Weights of a small transformer language model.
Size: MLP 640 squared ReLU, vocabulary 953, 9.84M parameters.
Architecture: RMSNorm before each block, rotary positions, tied embeddings, normalized queries and keys, paired heads, gated attention, exclusive self-attention, value embeddings, hashed n-gram embeddings, short convolutions, an embedding shortcut, capped logits.
Training: a variant of Muon for these matrices, 14336 steps.
Each number is 500 + 25 x the weight over the matrix's rms, rounded and kept within 0 to 999. Layers, rows and columns count from 0. Numbers have three digits each.

# up: layer 5 MLP up, 640x160, rms 0.15, rows 240-389, columns 120-159
# down: layer 5 MLP down (transposed), 640x160, rms 0.149, rows 240-389, columns 120-159
up240:491518550463459509551487512537526557482496521478474503526496487470479482541506520462510500510486467512468541482532483464
down240:536490500486524499481502503476485478505466492532490447518464501515491543448493505507486529508508515500453505457526458487
up241:517508523507524505539506495494527508513490466525475500525501500491471489490505505493497491480514535481503513469536501488
down241:500491524538491499522478490519493468555511536512485446492514521505513510488473470515489483530522485528518504476492500529
up242:514515531521506540504523519520478468506550509478496508504491510508486468514550515533526496500514505509509509512525466538
down242:488511437468453543512522502527505504466516510537481499514508501506508493542474524495484482489518481503456495474476512516
up243:479510490547504529483521487489508485480512526533467503493502517495518492465514532487478499534469507502535445492492453542
down243:484473488508525454469468534535494531518494492504531491488486511513536498503526512503519479499514470470515515495502528485
up244:461509518501497532515526510544490485554494513470504505499515476487451488501496546517501495479473489500509511510499535484
down244:519512474472491494461510451523534496549507494459495494470527486516494510511498518527524488515508444490431496508487509488
up245:522535506475470477501495528464477487486504558531487498496513514469517511502476486492485497531483508528507514514490511492
down245:534472476495480487512505499507484505561498510525494497546526528505503490499501493510465539466536511513523491454507502507
up246:488524509456517487519503498495500511513510496488523494493536520463489553522533486501518503497460553478494545495495489494
down246:515486504543482482498471497475547465444490502543488515538481504542516449476543476475495484500519530482513480512500506493
up247:550471472510480492519518515549476471490504509519536472526485547522527488527518531445514498482477487501534499504529533495
down247:473457489502504519498487465495517522515451501546496478491513480457487500485516471528498525497525484528524491492510477508
up248:485477485508434539539514495507504508512496503484478532474506541505517505474470550520512431485501483497494486509509507540
down248:475508514488545460489488493527514466506491503518548470529473481471465525523537488471470518497462512485502513500502482483
up249:503505488523515483588488525526498521526457487504502505490445507460477515500487483527479517504557513444499471499506498521
down249:499486463512590549477491484488480498498487483532510480494495469525445527521516506509492531504509534502547463512473510514
up250:504488500494480520535496490511512520526511536516494530449482478531532507454518486465488505533484472475503486460462497453
down250:511527490470487510489498530586496505519541470532487526479468498515507494487507460486535493540519467507482463492512535500
up251:524490501474482476485506531510513504479500457507516496507454498509468469480506510489480523527480469475500522473513482509
down251:532482549524532500494466438510495505487512486513532523494536546482509510522494482478493492474499481465560474441471542494
up252:468538526482482477521523492472487516506558507529533485491496485477476473517480521467526462450512551509440528484479519493
down252:497453539522507496550478494517539487517553536511534492503494447525506493478534491459495477490479510524487512516479504482
up253:482533491476545509532507487487474543499514464507508494507492516528524469481473477503529464471551524483498442494493519466
down253:491493502488532487488519475505533493540479477462529455508523506482482538515517484486482525501491543478522463503486514505
up254:522490496489502457474504509495507534496486538493490475495504510476479467481505504496443506503501493506494528486490504483
down254:465463481527456507502537453501501485555461472537543491521478522466453507489496503485509490485480497539508506484538483485
up255:461535532444521509518497531481557522496517541501486487520481505500488492499478516530471532503514548508543503504521509526
down255:551503489519487474503490443486478475484517528550469500492495506530497504494526476475473493492508544507465473500480506507
up256:505476505487530480474492470463521505469501473540502495501492498555498515529474498506510513460508520514471500492501501509
down256:545477517500510524495494546503536518474497508477493515454494489485462513523472523491519495511457492490557460467482465477
up257:580527497431476517494496533495529492490535516495505531508516535536462518515465532508490518524516464468517445510527469471
down257:488495454483498471482479489510476452433489489500517497514509473530555480483474510483460480490524504497531547489509503513
up258:522525549505527505538528503462479490559536545508486494499530488489528493520479477505489503540499494507535492516492494501
down258:515484471532507498476503495497524499447443465510489505512505484465488479497518514521517493498481508510461482551498527551
up259:494511543518482497503573533492550496509541521524496479441457489511498465504533516457509474481473506522498534456465535511
down259:500466541492459455504488474538551527515518478521502491512479464460493453488551458495564493477461496524516476491484495527
up260:497526500485508526489511484505510500485513531545492499499504524450497488501520489482515531507460503479516533502483477477
down260:524479520545504509455508542483506476498474442494505522482547515489515499526477518508502520519515511526509516508513527511
up261:485483508498536477493502494544536488475526484491542510488486472531522494528521493487496541555528433508478480475481534496
down261:511502527534467498485470520496510467471525497514474522501483462458514440549528522488450469480461518503520477477472479489
up262:536498475510525517500490443489509533511496504489460533487505494522489484531491496484511495487485507490486497517565494517
down262:499498505498569473514514495504524505511496502506457485498496492535512529517484509476509525490466530524509534490534507499
up263:488487480527494528491464484528498476487499546507499497533475509532521494487545529496499478523504473482495484485494521445
down263:504511532492516503513516551456509511496512520522550468521514491471475512464455524537492489511520476505511510492516488498
up264:499495461434560542470496511495531493512489487471512460489496508494481499484498520433472541515466528478525501504477490518
down264:445474526509499475479484497498514508448506507503526516473487459502521477528500479565499485553536477472525525508471486492
up265:517528443505488509523488500497527520470490500498492486483536483533573475485495479481471561534503515493499528512540517534
down265:462472498461465538510526504527552514551521485534513493531469510494519472438505521538487486517499460514467529537453470458
up266:451527547496525528505475497470481512496509517530494518523500530488511481510486507514504459524528519476474492464490483515
down266:512510493477456512509493455494504495529485510492497512508455475507483513479498489494464454469537536516495542501493455510
up267:483516503494504490507479502475496553496512491537488509490538515502459485531523495536464531515502518507514475520494484528
down267:492483500465518489525491480489532499469495477532533505550470536517459520500529467511490478444534529516466512493510484483
up268:518467472485532509511468552535491506491475546492509510490476476474473496495481524486460485484526470451490495518519516483
down268:489513509515470510473484446499478453501495500504519459529492536481461529467502518498488503533429513522501484470503491505
up269:519508504509503551489492513509467512491511472470472476495506456494499513483500462478472485503474486486514484530502497542
down269:505483513483490489495501458502506486507474486491506501491479488501528492490478477480522516483510506507502520464508485488
up270:498529504474483497529516543509495500459501474487509499527483544481463548511487486482516463472438539478513458509524507478
down270:483510482562500477518507480559518494528465461474495507492521476487509493520518532476507515456515473507491543480536488487
up271:417496538501518533499498513539494538526490532489478481517486513521474505486465514473493514496517491467503498497534535498
down271:557453516505517503484500485539532502493480470486464499495475521534476523538450495463519490510500482475492523550507504480
up272:499515472467532469488476489501539495526511495504505485471481513460540493474495504481522535528506499499475463515521456506
down272:511560477551493531454491516456520501490458528546492526465462492511491487493502539517502505482501480503491549492517506489
up273:527534468489459516482507480449485449536490540518517543514530489479516528468495503490500497522502497527525476444501492494
down273:466513472509501510516502519483509507519499495470490456506523534511472518498513504538536509508523475522483504515551453529
up274:468523494501526489507502525498476486539463497519470486499510529538485488565500504485484488487478465493500463518495514507
down274:539487530441517493486496481467555504507488525510492511517450500475490530475465492492523484484544507512446508479516480489
up275:520524469483483525568513527480467452472545434496488511475526505494484497540473490484510522500487535483545489523495483490
down275:458483456520493543496505496515531497469564478511539492506460487516514458518453552522519514509529466453519480479512519522
up276:537544497462496505456445462496528508500498537500498501505526528508538470517481516520519507473510513484486499483508520500
down276:548444515500515528469451491508530488514470486499525464569539472512483497536485490501502443499435491513525507493496512481
up277:515513472477555482468523469530535489490513504544499490522539516477487502448507521490527485494494522482508490505541465505
down277:488512509484545481489512470521500495491470475474514530500514509488504507499515487485505515509532498505513475511490492489
up278:457504524500509521473542519504541496444485532493552464516506433535504493489489483492505466485497447459491478497486492521
down278:485523516469503489524514477487456501521511435513501491480473454491542530495477488470504504505509508490512494458481466504
up279:500488518501526523475508525490552520504499522459518543502490559457472444510511514498520526514497514455464550465543523485
down279:515467484475511470488497489515498519452484503452524497498486476482488426524453492476536506468492479517480525501494500469
up280:496499495475473491492468490458471499517499474506504520477538501485481531464536493485539513466512516484487480545513503498
down280:504447503507492539527541482508516521505473535481469526487521519514488534499495514517468507465504510507490511579512503438
up281:493535493522535494503513535526491540519504512481496492484499488534503465490499495502528548481515505530485497515526505520
down281:506523489509513485458506480484479437477483545507523512509504513528506519490539487468506496505491498492553492509516514503
up282:486518486528556529504517523520525490444466513508526532504506503518483513482437499550505492504419526484472526504502494494
down282:489494512503501472504510486480535532549472518478482527497507504505502492498511530453541525527502509536488496488476527477
up283:543489496475439495514462481487507536513519461510545485507500537459479542526493515489512522531541498499475437508516482485
down283:510472470467544508488487454493507502504509527497508532497532495502494489552468490501543505519478502523514501538468518455
up284:508515507509500491455470529495519489537458490535482520469484508477500494501457490503530518579483499491524502524506479526
down284:521454497529487507510482480512476501508485486554495483465497493508514507479499504535506508507528499502537486508476458496
up285:478512496464505443492518492456526530458533516485474506463473547508495528487514492516514521488528553519524501546547526508
down285:520471499467531536484539510498498504564512509505513508520500560493496470500488495500487515528456538500478479459511515513
up286:483501515508524464504497543480550531516509492506501515546494487521541480510477503523472482547509496491555517482462487472
down286:533502505519550491483500496516519524524462488534546526518454495444498518524497458516514504539519491481460479471496488502
up287:496516506497477500481538502489522531519495516492536491499486507490514441530475491479484506522491454487505507523524542514
down287:523489482497468491484514503502480486508514521538548541494470506492477507516538484515480522514524477490541494519471515490
up288:510509504510497502486508501444510501498523548491489488474511530497491516497515510488514472507523507481493459548516495507
down288:505498533555488517452485463495471481535499473516488451514504488519496480501493494519509518476497485510501458484488565498
up289:509502506552492515489466533467501560559531478521486449506499551513513469500520514483492497531521476496506505526494526542
down289:469505509528514507476516540525525505522482466506491528542540478514533502457491473492570485504513461466537513485490486531
up290:490515511495514510523489536500491507507463543518462463506517493538547535497501544511483521479476537478526481514491495485
down290:495479463505456517530473475521493508488480519487486537476497515473416555490498505545476518455510482517457535480518435542
up291:479515506502545528499507526485483478532546494551507507486500529509496486476493542458526507509529462522521519484533510488
down291:506509513486475473509454530463473527527520508505493493515476508483511488566533487514522533508528500544461507481510508484
up292:522499511505531515519503483495536465451486509453523512432514493482471500493469551506521562454515505508501501548537469499
down292:448474508483507493538487534525490478511455522484475515467506510519447529531501537478506516496499493528491456532520524491
up293:563523469540458462464529524502502507487522550507491472504495524513491502516517476526472502548534460534462501466534496508
down293:543482495477516463493495477511502495485498485502461481540509520530492482510547480531480542529556479513500485506532477490
up294:523509490474513432511458451482463476521528543461512534495532509502508494538534496477514491511459486507486477487504465489
down294:512490481535486565504543495528520487472516449503497475492527452523526506471491499492561499498526498494508500481510540479
up295:502534479488557455450511494510513502516519504524459528534507517464457453538491505486515496539478522536487454519496507448
down295:534446487532535484472520453499502529455527491505465497513466509496519485506490461503495491497446522474494517472492516491
up296:510524448489458441513512574481471519503510516491474441521451449488518510492513516503451492484452541485488482451523502526
down296:494508542496545499516532540537534535536493497526499499453506472546514540529479516514503487489523505491519473503457492493
up297:507494488475484531483504520514526498518512511472490504482436534469507490514471489516484528453489496543510541506486509511
down297:505512478519470476515479503473468494500505499535521487527556506498487512509503501503523516499483517502509486499476473474
up298:544556514519488523522461492464526519467504528500512540465498474529487533517494462506512489494478522473473521510509507505
down298:504447556515502487505540509476509490473472497480492510527542493485530564501590558511502481519500534483483497496478479478
up299:524486510528473486497456521559516502495519496464478481530487520480521490533471499478462492501533471457521508537501507524
down299:486464457539510508523524531490457525508488508490478492488497513510552515509506492523505511527531517476555495538466454502
up300:520492526563516527500477534543498538477546475498533516505484485463511530487474493506516551502465442498507503463441470497
down300:498523517469490543472503500480451509534482468463476523517541512537535516517558526528507504476477511529493490485508489472
up301:507531507515472510456482492508488536495531531509548481497533522523496513494446505530503502508490502505496534493530505460
down301:528462512487507495480474499463479510540476511503503503494488481502588509514489530478442497483508522498497459501460494484
up302:485518478533502503546502484511519511582500491499519501520488479447546552495518522505525473536508518498532483494536512493
down302:516494510508488515506495514508531508494468508483499495516483527499463486481505436476513498477517463507496489504483471500
up303:496497510468525488465465477448512548517504478488477547504491522495540464508500503461509470446532473476475483483502514494
down303:504518474535498462503521472484531481514505471467495474536494497471473505577508517528528515484468542510541504479536503483
up304:473504485468517504506451457504532485513500474489489504542475499512484471472493538499518485480447504512500509515473457501
down304:495470501504482516486477484500488502508482508504474545514456479549520446516498518488499505487507509499474498506507547500
up305:465489509480485498523512485464515557501548504454506532476524494498488483486491482553463509504513530500502502460459508470
down305:536554501533465511492499507518479520493466484511499495499484501486466454507534493514542501480500492482490495493503503484
up306:512538459482449489484517512500522523520453510531490482517530534484465569502497495506492541498475501506484496531482531529
down306:507511516527510514537543511524504496480460551515429494474488458488490505484509476492501531494485498520504495483502511491
up307:523508486476500492475514516512528510475484496516465491512511512460527520522468536494520470500487479452518512479508478480
down307:516479472493496526492502501477530512488547540495475510550536491528483496520489519487523555505518471531532506480483512531
up308:493521506537495509477522495559497469456504537481503515498502523525473508491466503483483539463476491487466454472484451500
down308:482485497506479505486513486479450465444532502489501483514518557492489520502503527535527493528432567502503513496472510504
up309:538544530516527550457551525555521452489424485502530513561506471506514489481485518506516518528485436492499499462500518482
down309:469459520482500528514513519529478497479508520510495508505488494492496519488527440527476463491517515504494518528524479504
up310:501471507500492514471484501467533483518502492492514498493503517489504479480480502499515507519549555490505492482518557507
down310:471501536488496489525492494492479504474487494519496514506505525465496497495511499482502522504533511489500517531526459478
up311:488504488505464482485478517476545495518525512478508496521500461467534510500476486548494453474498485514426459480462472508
down311:461519533528501521492514464499509488549489486525467513487528539508475486504457532505564489507507482472532491450519506502
up312:501530550452468520479527502499507453492457510488490473495472494470529496537481508468503532528494532525538466519522473492
down312:485477491508544465523520494501506481484505473483499531501501493514467506490465501469447482498520501553467582501484516523
up313:538527442507503490552515458500485531524506487504508506513468495445498478472522489511480506487511486523458506509472464526
down313:542540489514506484473503508470496479482486551527494495536500489492499489536498500526521484506484460488504541464464490470
up314:476524495491521516481515501488501531490496526483508495512564500499471492524529520490481520504497503549509514511492498487
down314:527514502504498520491530526463477493531545501499512530490510493490478455491461503546462510462543483540458474530502503539
up315:518531544496478497522532541499492516474533480537544523530542495501502510492479511473557527461476530518486484526451516512
down315:497492523535505506498455507500492506478510518531548501544494525484489485471437493497535484479515499469466564497490505535
up316:482478520443500494483453544499474507504507558495503511531537506518534534519501520496493498451487495506486496498511451502
down316:533509516483520509475489515461491515545507487486523526476504509526464493498492470519436538504464480498509476502496456482
up317:518535515507452480514527494479500476558499449490519562467496483488506457473487557522523542496505506519477498523507482493
down317:519478451472506483470506481457541519472515466522491498521529518495540538504530492481482523533442521474517473460462557513
up318:534521481520487500526564508542487484494478505496475517462483498489482511491435508481471519489510476517516496491517498485
down318:503489485538512492505534490485484462511510501499529506458484458520529476472453510483471517483488516500492493507508470514
up319:520500512530502487490528498506487528497489481481459535507481512519503468539476469501522537491525484512510464533485443517
down319:529486494472491533472506433450483507492523510524508527480540508502519535498492511500504507493545461476532508473515522545
up320:534511473499546518507478513439524496496490479498466546488502480521486485495477517493501490505509484480534527461480502493
down320:472465507495535535465521519519489536502465490510490502528501511507491524540510536490553538496511512511510479521502510482
up321:519526470445524527507492506496487505519490470494478494482480473486498486523487511477515546491535523515495508476561530518
down321:495472488476513512485527516480519494496515481515482509523510462496473481533489510505526524491476482515465491484500517512
up322:502519513525478483531527523456515538505531463497533513486505502447501489479500508461505473446477518479471504496538499491
down322:498506493494472577528474491511511496531547483499500491470466506543491529503522477528529540452504470485499499480488477467
up323:489486502516520523489546514482501493520518524507520529465480494485498490452513523467475472522535465483489489509516488515
down323:496499501521535483498496493533553464507497526495524523495498534545528522503500509525471512507511494516477497505455497488
up324:514525492460489490523454480550510492497493509462462520534491507461519486505519535549498473508472464500507495508501482486
down324:490476510499488473516507484490543508496484496508541445539505492523484496521466517505512459509511490473480494474521498486
up325:527548484519519468482518490483515497485493517501494472488500523479475499474498476514503498484494515525499509517517471491
down325:535519489517509479475476517517509526496523501508453476493475492518531465516471466471539522508464525497473471524473499485
up326:468527497523501466456505511452537542513511473490483505480512514545511496500520513470525504521510547506470511487472518496
down326:515473512484495535506512471459498494453531504518536497520472501479466499506473483485521493490465528507462472532524492489
up327:476477483490561456509483499489521483469512489513496533520514526431499485476432474477491535536495524485479495519525528465
down327:490493505478512471480448510460490516439501478540474459496521533520484516465483482497510486522484521542459510495509472469
up328:466495511519497501495505524516504473518513523512522508517514453486508517518508541512468495518529497484559490462488444493
down328:513522506501491517477513501494497518527490508524485497474537454538541499514498507529502507488516485507488522495498524508
up329:521476493489556482491467495493529537475500493524512441526508469471513493508491553538445445484526476528492499460522493486
down329:519494497511462512485481469493485503472533475518520529498480470488516482481496486512471524486491504481468488497463500471
up330:483479496524548511521471512521520493493531454458471498522478472545522507514505490478447486468507500475522476454508514513
down330:471465478507543504527495486511490470527511499553532524541482479530524496511556478482476482502470467521488486486528504498
up331:505511476523510464543491499476508461463522527541569464514486521495517490478515480491523439532492494454459484486498475516
down331:498522518473472556488514483507483493510455541457489498467557439475501475509502509496520532486549476530528505516531496512
up332:515516492502463538469536510541502503506502472454505491498407504515514532554516519492509519505480491483513529477531461469
down332:500477472485519452512502504495482519542507516490483522500501516512502457508461519516495487473531530470509493458517506510
up333:497535522488529495489526476519498523508562528485493485476504500515505509544466515499452493514444517493498475514464488500
down333:423492491552491499505488494506501492481530481480524509512504458463525496486469539493539551470497520430536480463500519481
up334:549547476464475508543469471548508499506453474456589495532480496472518504497499479504510523480445478487488480512529535448
down334:534513496507497525537485514542456514488536480513489467537535479487494527545501522491502518460489507490516501485463445486
up335:498480499494534480516496502506502466513528466511475521550491494469486508450508556519501479453491530448506512472483488510
down335:492552477514484519475499491520469497508493526506499514533430525507523505542508465475529472511515537497483480536513475482
up336:496519534540471506495549463484490464477536484446471510522536497483521521465485475470478519533495525525477509482474476465
down336:526473511489530470472494453499503497523539507487542455440458504460480504488507553517483507505497537497435517474499563498
up337:487501508485510441515466526469490492494494490438556491526491528496501464511514474526533522514474542458522510519528510523
down337:539473501511492467457535504474503510531518478536507529507522522489497509518459495492519475524466497497513513516471504514
up338:503485492449478499508559475476491490449521511475516511492511508486487523482480507504480499514444458468500497519480495484
down338:503492510488487531497507510498523496487471495532499433506495521512491574528488481506555522454517501511513517508499510492
up339:497493478511493497465465517475516505523461499492478516521495481489504492479510496505506526536517493516492442506542527493
down339:471454500525494534503506536478489489510500519492489477444485486509514515495461477516499513472533474505505511486492490496
up340:495484468506495562474515517502560471493532485483488500525489477517476500521460502482481501514528521483496541529487530519
down340:482480516540480504519467514483511496467519427485494540454524488506479481503519477507499517470537515488486489515488485521
up341:492492481490532477489521499525485498519530522470527498515528465503496511509473531511501510485478543479546460499472471511
down341:475514523497500491518468489507477514518494476488511476497472505470477537522467497545464459495488521511544490499451453499
up342:507485489478504509560512509496520522497463520553527552486535487487486474523490563491479501502505553505483516511516468513
down342:455504464465471503496525512508483511490491477499497528526492541505481448462541526473529504481540499498472469494495528498
up343:492500493509502482464540536484526525517494527540514486481504527478508510482519502488524475468485514499482477529507515493
down343:530518498516517490487498469514452524501506493493469474470491476505524513530433469527500488527471468461465508531470463500
up344:550499520510477473497489515523502501517527464521488537491512547531501455480500505481500563510467504530483517474560514528
down344:540489515502462474479512482490486500459467531547480509530508477489518449492506471464456519488475504478534507516503471449
up345:464512509467507533467512478443500508536528511474482498514503467454493495513538515463485510548522459459506499513556552506
down345:506546463526490517478537512488470513520477509519503498497466541518515503478474494478533471439486516521450496494490527553
up346:503515470495473484566535522495529486512507500508524494478548505497484542450538497522490521499555485516472497547499497513
down346:505435469558477481486500496492496491520498494465476503537485575467541488500503497509510453459478500482500507492483514448
up347:506475508466494483462469533540524453485538495514480510470548544544478498564506524508503435498477518484481471526509502511
down347:532540520516510449479466518514457519521466543475510501492516521534479480490525468498470486465502488527507488517520481485
up348:534497537455490468472504491514543511486496517517463520529473506464477542494488523497469514486503504463460482450504512502
down348:483489484531539503496486481488463468507468465468527494490475474545504480429493483504500541500478509520482468547485515530
up349:506492464526486479498508428477523511527511542513550480498497500488451503519526509460460506551540550486505477490471538509
down349:496480483503536494518497522510519484506495471482539484510490533501521502528486523499505481427489500531478474519515489479
up350:464523482500468493509505510502492499534491462497536523515525485500478500503515503520525503507523481502501479514454524511
down350:506479507560486466465522487492528460526486533493501487500536460485474479514472501491512528521531503489484500496481525535
up351:513511496556515559520507511510477519494522484519475488458468495473458524479551511530443540465510485466538531445529472520
down351:529507503517550489465513491467495517484476505537515483482539460511544511469496488536520508500534503489508502512486491544
up352:513531513466525488517498484537499475564522505501452529507444503496480495536517517480495508492478493497518502551477533487
down352:501516488451532514513517545549534511494498530497463494487489476519466477507488487537567503453492495535551522508468517468
up353:532464509481499453469470498522504454485487485560495450524451510497547566512534510484546485468473451493494514487481553457
down353:513442520514512529491479501474485495532492535487497548485446503491458505529518481485517524470517520483512516516495460527
up354:506488485527499457556448499545504479491510558499536489491514462513523473484475510450545491531476513497566495503494485502
down354:535518463487532539486518491459521515545507486508494504482492515484500510497523486513517508476486504467476544495495518486
up355:466517469497502462519546502517489544474519536548499519505489443479557516481546518507517487468474504506522481480494504461
down355:559486505491496507499452528567527464497469477490501500472474533510516522486498487530528485535554510498498494542464500515
up356:500495434493496492523475519540550449423456471480464512497476532487582492528548499504528513508485454520519499455522482466
down356:497505512488493491457476475507498455516511495517476529484424482477499531525505471545516507500474496496506535507483491499
up357:539472543517449465519469545515527504475558501471496503512458520502484513530515499495505515476464520552564504474480507532
down357:533461500482472479498480523544522515500443482520490488516452512499526520517488469472495498486479495497470552555520477485
up358:530507516510473530509485518508543527526497492512502501508478498478466531521563498496493486494507505464466543499481481487
down358:511526485496525511514502490551508519499524514501526468496558499510494467500463542530469476523473478514533528492515514499
up359:470494513473467529480531475501483490504470490521508536472492448529512518476513478464500505452537537515483496481506457477
down359:495500568516453510513482479488490538509517500504539494475464471500463517483454499504478483457497500466485477493445454487
up360:517527467501486460490510482499548520494543521503535494483510503490514490549504498563472499534455485503466547514507518524
down360:531506492483489435496417536523428503502463509460452481551491494439560504544467502517543565508529499495513497520498510526
up361:490491522456471521530512507484511496506503489490490540516493472495545533510511479473496480522513475493493501510554507525
down361:486463461467499535490458496496489513505512518497481498491511510504498531479521480496485475507497488490479487518455465479
up362:497469518527505505498472483471513483517487501459510479514513494508476455502460479515521464480485477478507474506480536497
down362:501505508523525511486529477505466531509507475508539430525512483459527531469524510489483489463507527461494457506505446483
up363:523524487478488528485479515502491541533509526483535463535503536501456493517522523543509530501488508515510505508504538504
down363:512455509524515482505478460506479528504502514505480452455479484477508537467499497524445514524450483476480489499485506491
up364:503460521505560507510512505511536551513477587474491520530489458522466477531492529516498461501526526492483531514517503454
down364:496493491567507523464505481502498527515530475520531536446470493464447525487472505543534503466484490517477481461540502528
up365:518522495471493476468471540469525456510468494463530483525535493514508507484484494465462465537490414535522500519511572479
down365:486495532522494505507492513489506498486502474499547473499466494490513541476503511481530477492549468494502496543530494476
up366:530506451499528473519453510471480506493519549512519530492533466490482516510523508485485487532477509543472492486511521528
down366:505487496504508514492459466538494486543533489501455493536497475481489515459529527541519519491524505510506510522522468470
up367:526528469521500503500502513509511439504509500495461540522500523464487480500497489458525467499507512518531474534539537498
down367:481501442533526489520488495552503517463516520509475518509506507537550553481462465543428530478541489514512487489510519474
up368:442526515435478533480535491516511539518526482557513532501496515527479467566494493495486492496465479521528477488449540444
down368:499484483461518537489533483505507506490516462533487544509511485503495498519519514448508483497487444553499452516491492477
up369:461534483467504483489519492452472486497490474482490555527543540519497518487515520504479546486466551482519514491558511532
down369:466500506496499449493529500518523519524513511533473481500535500500479499514481492554473540475536536542486515502522465464
up370:502498541503518493503496534537512537532486497523493458500504494507514483457504485477506481495506514501513524440495514513
down370:501520517494508472505549496492511523520524481495475471507494480496554466463503515496513514529520511506492486467477442475
up371:520513484517513496490498510507485511538436471493505499474509514530438502476469501530488479506463513580553553481511561543
down371:562497496506521480469552547509489429503540486481491529476484512492510522537552528491480464490526512481513551472534518549
up372:534486509515481477512455553496487465552544526524505503513472473504489523496513563537520463494457500487521510523453511478
down372:517462505538486509487486497480494471485467499534549506483482496457530522512520531496494481514518489526497495515530521510
up373:522533521532471517494468498448475534544508476508493490511446531499500475496477475467497559470468541508543499483493481519
down373:556514508465505555479532485487540511497501480530513515528541513520512456477460504527453483497478492522494523503448492498
up374:475526497466519464506529498485508479495456478498490554433496526491486537490480506533507536520506489492493493558471477514
down374:513487525456484540482533493513483517461466488494499480517484522499481495485475510522495508475466516472471536477456492478
up375:514520488513499462503484512496493498522510506499471547539513545482504445480505533481504516502433504481508515510507516485
down375:478457499499499517505499514487482478534455463500482541493535561489514469453519504481472516489502436478511481505508499463
up376:522481501483497539509488493526505501463490470516493512460504487539487458420498529420515503493503466467466529526499484478
down376:532504537486530535513483505476511482502493508512492440500516521512478478485502479497460512497498506510482499497526472551
up377:570520481497492498516511506516547512505494501519505500463486527461505489502501493514478506504496483508504497447507514508
down377:500465502507504466494452499483499515469530507502529501504500504530501500475521471550439484483489489526499547447513504474
up378:514494501513511496519514509471512514538492518492507516444500464462514534498515508491499491494502515495502456540538530495
down378:443536448498524489499557510475480507485453505478482506523493538497499521487480474492499497493474495475511505468478493494
up379:502491493481537500486499513514482462535541498540514511534500476486512495515489495532440485486466511490475507513507525495
down379:465499490495509473473505539500498538549457505435482466462483487506488497495494536533508500481505491528515509498483486515
up380:548508466534503546546529495496514514520496497482472470458519531515506519499530455553463480507516512541487491489479526501
down380:491488448494475474504537516464512477474486525485513500485508496544500522516450521523475503522456511497477502501532550502
up381:501527520505481562494496497519536508466482538505505495505484490512488479555480496505527565495529508458541481528527534492
down381:514410497516502506490515493477533500453544485498489500489497507493495519464532492513504513519460502508490479488495531533
up382:486500510458468431510491523518500497518507450503481522516515477478482527523472502479478529494549495489499474505527493449
down382:482490494471473531529512521533486494481462452502534513502484487501510477452515448549493530483533553483513472512524491501
up383:544503490508528521499481535527491521481530486441564439499497475487460496444528516518565509482488484517494509503473538525
down383:479511484489506547529475443534520497455489476504485509488513479577480494509478503474519484512493493521495500545440492494
up384:504526531493515502461529524457503502547484522482488494536480526488527497496497506533530532515534480514509459491496552490
down384:543460539474507539511469496500502485496528506532462496506477503475479514493534511536526495502512505471492516502493450511
up385:493518501474495522509545498528482510523544501487488520481520504469508521499464491501452474498472519538512490481489475511
down385:494513495497504505469507494521477481498477490507491491560499492525519504504445479490518513512497510449469509461457526479
up386:491471505508500534485513494465518533516496481489492547514465506497516525454490462497493501548507521514492480518451516514
down386:507548490545506471493497486499504515446522464533521482516492498492476509510462493554505492512512512510465488510553484511
up387:456516526523469514505482514511500496525451490534482538528560489538544511556490562505453510522466558459497446500513500501
down387:529509538487485453497532544468509484503501457517479457505507512480577533478496508469454480528498490441496485507514488518
up388:522513515473511508421530556533476475500527505474498500497496502487552499552468491504448546505466506464470487502482530515
down388:497549529542518468498449509473513511508492506526471538499430551494518526541518516535454491510520502519523480508439500547
up389:492527493469530517485517503486494497464493514528500517509528517475497489462523485477529528535427514477544535530479523489
down389:512477538514494476511503503506484473533468507464517468507505506520494494529518505495462568509504530481512549504485502461